Part of a small language model's weights.
Architecture: RMSNorm before each block, rotary positions, untied embeddings.
Each number is 128 + 24 x the weight over its row's rms, rounded and kept within 0 to 255. Layers, rows and columns count from 0. Numbers have three digits each. The size before them is the row's rms in percent of the matrix's.

# layer 15 attention query, 128x64, rms 0.161, rows 19-31,50-63,82-95,114-127, columns 0-63
118:119140103108107177148154151144154089142143143125096106131148146161113093098111133141104137129075123084102144107146127109154105130121115090158146069122149129118124159126135144136091116093173113
097:132126152155143100109125139115162120077109142131171130103071136146165172155097153137132097130110149150117070110162143123088129113115137130084134150132131127104090160146111156147103133122113121
122:124117156117164120105097113123104108139130110122128090098172093129121117173172173122143108115117155104165169113098146102139160092109124136165125128097128159123148139114116120157154112131181147
117:143123116107092166113116082102093137164143140126123165171135128121126131201112153113136162101134145140134121125106088173155114126132101117148103121134084115146151142138127148134105102106113081
110:094086141108101123148127168119127112122132145137130159094124151156151150112069133123118141153111115145122134159124136126063142150120117063128102085142144112091111139127098127122173101106113115
134:152135144106117158145144116098104137126153114128140103124109116121137108116144108102169111140149156158136109105188096074125093131133151144088124117061112136161114156139094148144092126164122132
133:142124124135158130134109137145143142134145115143185175143085139127155143093128148152141172155122103100122090148131121130157165118145075157134110143134055115096151124138129130103130091146147139
111:142146128086129119166095097143191106104123147129095153139149123113126148115092156108129123126133137146131155139192121191124111185127072139116140143119116131130126119155158150125116118145129116
133:132115117153136108152143109149152135124162108147146147153119119114158132098138112133123121092126147149155119109096097116162086151130184112080147108186097113155153124134105132103091094101089116
121:141111114115123130099137122156129153127108119124131106132121135123185160126119119139147109162089161128138123107114177091146121126133098142193125117157100129114148109134131152139143045107164101
146:150130084101088132130168137141141121151163125101098070148120105149133137110098132131192127171116140153153140107148107107125112142122119098086142086161133135124120129181151137134113122120155113
128:135114114117135127106128123113093124115116115170161203112134115150143098096118107109120138122104136135102136146147122138100192151088146080137129121147099123123131063093101154121125123141112111
129:198111136169116138116125093127157113146120158134139081165104101160128101135119081095117145089129109113124154135116124098146111118099176125094157130096142091090158125135142136133127138139130125
095:140109148107095099094111128108148156138109099115137086127121132133119140117142151148109138118200134141123150110142146103128130096107168158142074110118151149128127148099112167112137068130175143
094:149104121142122140134144118147115126144161132106131136155172139144131132102111108130119140175143115117129102147145131087142040103120126132099125065179140130150124141146118144149104123116072113
108:116110150159124141103113129158161139142075172154126144130083108106125112163168143127092140150135125145166134123126111111149073107123141129158138130101157123137108157131131112138129051152144111
097:146115135155117136153120113144074121121157123185132099084099065101157168148130147113098137124095115127125092094074136114105148141125148131130159118137104148127112106107128109120086126141112132
099:151159087147126132104115117132142181102099112154149164121141079133125114156140158102160084125125125126143092106158126139114103084169088139103100113084110123147136155147096119120112124106144117
126:120134126127144085137128177143144141154112110152128137094118153112166102076134136130109110107095090093131105151109182128098112168105160079157130108112152110107109087120104140113132106121134123
105:141128099106152112092173164105116174136116109127143110133132124135123109097113170128149121130162152129097159114156131091093105099125111108151138114118098127122128168098094099192128116110162154
105:134111139154107128167124131103152172117134100160155145114129142083165105116111128106121138123114178173156099112107132140124134127148092166155096113165118136110127110117072136131164117166121091
095:148117156092119093107110120143091086125133130114113155140137139130117161145145116144123140127161115182123191165145101138094104154130097143126078109121121094121107105126107166150138165156105107
110:149122103129133120147144132126097090137159112184140155102160130090115073069125125150144105131093103087139145122146093122156131149121122105096117118142138086185122118100112122146110124138128144
123:149132167134148102132185137120159100173119149097140105166152143139157132115173101145173118137128121132169133119128111111133111117136084148146095129079154128106166121161128164113125100115148133
099:104114115138099143101090133092134107136153111110135054125091154159134144160115144103144150151110173145135126101158163126114122167161154115087129141099117166132103160122142135140113137152158117
106:124157135109141131142114125130147098110089107118147157123145103143119169116127134133124134111152132159144146104097119112068125114145164179145062114098087121123147120127097107117134126139057135
088:176146128179156140110138148158159117120108151119119142102105139130155128108097101113095133080147126128118138139111144115113177116142153114108103106075146103110124131148104178142138082169143145
099:103140089095123129111125123139076117133131134133112132138101164158098069111149137130154126135151124149132126143096125108148123132100173143148136070157167098101118117127102098119139087168170120
079:115135136136185142189123109131127142142172096146161133102099152152162146112110126119089085068105133114121145105150106117165111124138126157161086107116132105140109122118111121093148121133137107
109:129136150082113110114118159146123093136092115131113115110134076134174137138127146156084132142131126135110105105104183128104096147096171099110132103147136162113135155089146132164119082123108141
121:136140151141163113126122114105077144150116124154154118114149090134128124122137100132111095109121112174179134120078162126127110095159112135134110138099171115133190143099113125130107108102173148
096:127150111124124142169126093151128076113107099123126151099095125141139173132127135130106099075126126134159164138145093145069095094151158107111161102132115119147101109111123137082153142115119115
094:130134115095147178142134135116132116151100115095165127149105132162124151082090099094097151150140123167113132117107096168082108081141143106117119099141145137104165102134146132099112146125110098
106:167123096101182170135156146117104123101137136115139093106154132113135118132083107117151125080119125158140131116150071132125152136123133113099080130121163130134126106107148122119137097121059129
109:097137164091154136093137094101151202124094090107148110101138115138117124114108143115141145101155090139136131147092173150126141111104134118115126142100131142138180138100106148098135110108129103
096:125127132132130136164119099131160148112146088093152132151088098102112168142096086122117132099097112158124104108182092153136121145181117104141143147105135121114119107123113107149123167077123142
086:131133124089144134141138103182099147162072150145097110171131080115134145159092125163129097136149129105165139087130148127146107118144109150110171138096111118110164137128126140133119134102128164
095:146083086105116091172115131083119102095118138139117107090133182129149125105117104120112104125123128126088118135122067123122136112114077147127109115128170118128103114129106093102098120114145099
090:123133107139099124061172112146144143145136101070086116133121112140104135094156153124176142132135121188127146113101107118150106120101134141124193105129122151143125127159124158139143133126133118
089:140103127149130141156130125102079109121168080134137137076147111141122125092142172110132116114102138113133112127140108133106138137159143097134178118135153109152129075130101122115137135047137136
100:181157134141145112088094105126120151119130145132157154154125105067095092114130108105128108116105155133096101151154142145158163162105112142120143149115120140112087121102099162105162138123160116
112:083051079154134140149133132126134141159182131122144110102168093147073110137103123129109138120148118114096109155105129108140112130116155156112103104150137146125128128110093125119121147125090107
109:113113131172113107155137117093198097143119150097117100146154112128138100158126104132123143126071122120171121125083081128115140150115153153120152132124156108129133126122146091129096104169111109
109:154145118119124133108114164110139103104084164082128105123113150128121177112119138132149113138146147157136092099158159097082096110090135082107146112147155120103125104135086124145112129133112082
098:153109120124157117098121126141103151164120146129150127071135085131126080099120108130122123104072119098148156082102137101159091147120105115159131107116170124109149135103110108135125076132115140
117:137126124144154160137140115138144126138091093089135153109121098106127162160064173135165144140130157125090114163080109125074111138148130139114129133155138149158125145129166127145087109115121112
106:125114167062133121148129144121141152089114133111159103099146166159111156122097153146097180119133137135121108124109135136094127140139123120151135151127142108092069128136115160169122101135103083
107:167123099131108148172143100136105106119162119162150104114114065136127125104077140112141125131117150148159133093140110087143118125163137121107130119074100125101096158119085141125100132161130127
098:120128190163106124133124162125154104080146126140162152158158145086169132150119119145131110129140104182106119148164095089140136140119108100167114128129086139111133101110116110148129124149146102
106:095113151126117080119134188110128130159130083119116153146114164101108133120084156141144128135147150145154153169169147122132139138143153096107169108137138124110122130176111118168110153114120089
086:130113097136155146157055103145086192094121114146139113147152122157188114105093112120119126135152138132141099123143119123110132120134142132121116127128156126128141154172105141093098107172123113
100:129102130140111111175089136137114130123152109135125102112119133184144133115156128122175169138135179169111161138154149109146151094110095148126141069141122121089137121143143120141138111072121135
132:129137121103061121141147146138131101137180153093066089128149162165129131118135141146139107107108153141107109108151110126111109121106129155103108084135147123138094072150140127143102109118110116
117:156147085124134116107088172127102152133136140165126152115144126116138095107145124111122128100108131121150080148118123177158156120112072121160140104104147131179110088096125117096103118121153153
108:154139139183113125092108157111128120159079143140125150162124121100130108114108146135137140133159117121102141174147117123180165126109151139130140131153112090179157086138095143139125074138132125
# layer 15 attention key, 32x64, rms 0.17, rows 18-31, columns 0-63
096:114085127110133153062122103126081137146156096113168130126144095153138126140106117083116161092113125153136127113106128134090125117135153135156084146144122145147111147086103116147163148118133087
119:177134079122131152176115150104134135140149120147093128144137076134148112103143169127115072114102121139111146117120134106117103115099113122089150131085144124140131165116096116170093140104118157
112:121136167091121165124127157112123102081134162138127135153131120118135154079095114148128091144090114158136163120117145100095119131110108099093117139163119121132101186151134173162106135152115125
115:131132131139099106105130109113134168121088137149155080112128123149134139150100141117138144135091079112171120128092173137169122078092130127147110136076112076120137141137116148166112135132116143
102:139151106140107170138137078131085083119143147114120158179125149137134080135136130103130135123122140097130143133103080152154123119162113132141129149137052138081153134131139127133168138142119129
102:110111171136094123125127144156132143095183187113120114113119132086115126119138132144114128150109149163117148128108084138103113162120107098147124146107160117107139151066111127108149091132085105
119:129100130136124164126126116098138140153157114142143072105124150115133087127144132121139125128088139169152125167182131125109128092156147133145164111134099095125115162145116158098082098104176146
115:152118154172109133094110140139164169121124142121145133145135164153120117102143145164074133120079110140137140152118087111131161076142122128163091116144143150164137124132128119124162162149097091
099:120123103102121129137110151165148126132145154135086189156118140132167110113112100096130133163142070120131153108169119172097121123126087141107085114150110101150132125127130155106144087103114129
104:118117125136128140136136158135139135097152122155150105133135125134125100085119143140136104077149118160118123041100134080165147105158129142091118125114101120141143148114141137101109093121121069
110:164121155139131137083141109114144114137127132111118112124131151135136114139192136090148124144121128160136202127155109097180114153117121099125073149140138178118144119149120129133118091122162138
125:133100143138102071144166102183125135145171125092124076145144128152149123153117134145146090147102156112135143128151127092113100160147121119091164101147115118148098123158145130130108119097147105
114:167165163114125126124116129106063162150133109146148147078173104108156145115120126104111141142143128131127155148141103128104140133114114139147097081135102146155144103127113148107159148173090095
097:157115138193095137154153130097102139143118181128140147141120127189122136148148097112107146138166151135132142128168143109113134104156166136085112142113125087118124153120102136083108133154128146
# layer 15 attention value, 32x64, rms 0.159, rows 0-6, columns 0-63
099:108095137123133126091127068181109100097166106072114122140138135138170127139141138106115104120140079115114143124160152161117186128099136161125156146132105111122143135119113141148137146122131091
105:126093140105125111106181104090098156139128131134114115133094106141150148135114143152115148194146105141157060125151132106154142124100102162136129071131113156127155104107145152129125123129115116
094:121100138095150115107146084154114144120140098119127177093071165125131124133132145131112099101137128113147127110111070110141097153126113110095151167109130082118153138173125111133125174132138104
098:123173125154142122103151126119177139091120129099157116116122113098113117164120143112067102138118125106125139075119161150159087127129134135110155122144117132099202105109144110130121126097122152
101:122154157146120146133144133091163170100139111149126093146153140114146144147127155087130130139139095152108102105151119187140113153108168117144110158135118134090084176100137163100123145150146109
086:117132166112181143164122096110170134098108123072125148095137107151135123133070158099132136125118140127097167138135121106144151170114154131127102122110119112153119118164147121092144087107149111
108:166141128160114126120112112136129137184154085065156147126135141117137127101147141066111153134153175120150161136136087141158120149116111147136086098115166112169135138132143146127124121116127121
# layer 15 attention output (transposed), 128x64, rms 0.156, rows 0-5,32-37,64-69,96-101, columns 0-63
090:129116108161121097151124143097121126173104149128129111096136141156105114080142113129132138114169129113123151130154155151181078123132178127129156119111162149093116124128098157091170142106118164
117:100143113115178118132123137114183127133110139116076139176137096139129141144123112103150147099172108134146166109117142124153121148122129120125112130082145128115159217137129122126118159107112129
094:091117142154101118124106166125100098104122127131118063118156090137151125158081123152120147115152131143096144129165185115108118135164152140132167114155144133128125141141146161146096117152091106
101:160109132142147112144156149131130073136168082128064138138130164123148136130149103168125152124130108138104089103114125133171155106142103173129122106124145134121132132142120156111139195136137104
093:189087125118125109110126141142108112107120104134126104107098078126130137110111159149096145143108125120133139103123156105183147132157106158112120121159162071123142170152102079116136114116129147
090:159153147143077123150114132124153126125159110097095163130094148136129153145126140153112102128123123113112063133171111139136155099119091122112109105143105148124171163142169163126107140158129167
099:125145101164137123130170139142145141112137163141126164103142116100143067140154145123092132137103156141168142106064122126118134140134093138095118163166113159142073137153137133149117125127096115
095:140142146166139183156101129110117123126145127127122129126153093122150104081135135139110109119070125123104089156117142144122125112096076155174119165143142111162156083141109162099151115122126139
100:149120109187157154111113124109184126125115111126143158137138153137114121126112116138125176119147130146142115145149113183130152127116140141176082090151095103092126107091109156108109144124100162
081:094113071130144174113123145128172160138121154125116091120118122131113145075119164108128162126207131117138149146155108129154145156143107114129122095109122111107112128147132128152097080123119130
096:089159111129129127124127131174122137170081155162171180116151136140143151144185095152125118099119128103111138151123149114094143100142158127120113134100112156178141092137131100134126098117112131
100:098121106168121134103142127134080113155128143136128102119117110122110110075155121131167134135086115133153127103095143152150075111096078133137169103131170092149109144126121129143136104140164162
130:106118166114119133154119113144128154103115061112103102140123168124132148135140121139113109135135104101124076145188131077125121115124128124135151118113159125161187151140126102132090096120167140
111:132103129092119145096141114131102147126108094113161133085118177123129150102133113120109125137140156145096124085161086128124176111145193150121150113174113108104135131151155110132114121131156089
091:149128119099108134129136146114121154132107122154109144122146131118121123117140138122114131091130092097147099120120116083163079104123120139113131135076179131132163153153069119127163163121192096
109:097151160109130124132120137119120108112055139168136169096099110126099140136097160114154078115095115142102160139141135121121126126108136131107166132129114150108135140106152114138167174136094173
094:119142112126151167143122131136128120127149132120136089125112145119139094118128146105149117149150201132146122112131092143104152162192148098152143079130148140072097110130155135110118171116102128
099:132141128105144135153107128142135131106154167127108137119092132123156097175150123087104137116117135124114110127132151090130111160146163078123106142090167118101085103138090111095165173107133094
096:145091133122139156101081089127129101152162102108125134140124109181151176161128123111146143118102104129075129104131135132106149096110112173161148101172126092122171115125126156130129150138127121
096:128113132148111070114123139132074139120120148138150097151167160140102158138122152124148107137124132145148125142071082105152121150164151153128113129124086168114121088077112132148131140119093136
102:089148147121174129111134093151156145102143117105131123130066160098130128133149147122133101125149126148089121120115106085121141119106091115144136174105089148160137113152169108098163166117122107
091:135123103128121131131097141126142165170118135075134157160185108090132116155136117146112137154137177116105133123125103115117077111112102137117118151176115113141175070139140110122124104126155141
097:096109150115115099142110094106197155133141113130114149153142134106127134138116128104106136123123090163144117123153089164130086121121113110115120141192132155162124123120112180128110150112159086
081:133110110133176134126150144150146110132123096116163185129161111150127159120089163160161130138123122131124181150125159085138164096144148134149164135132103133127133133109121129100122112100099069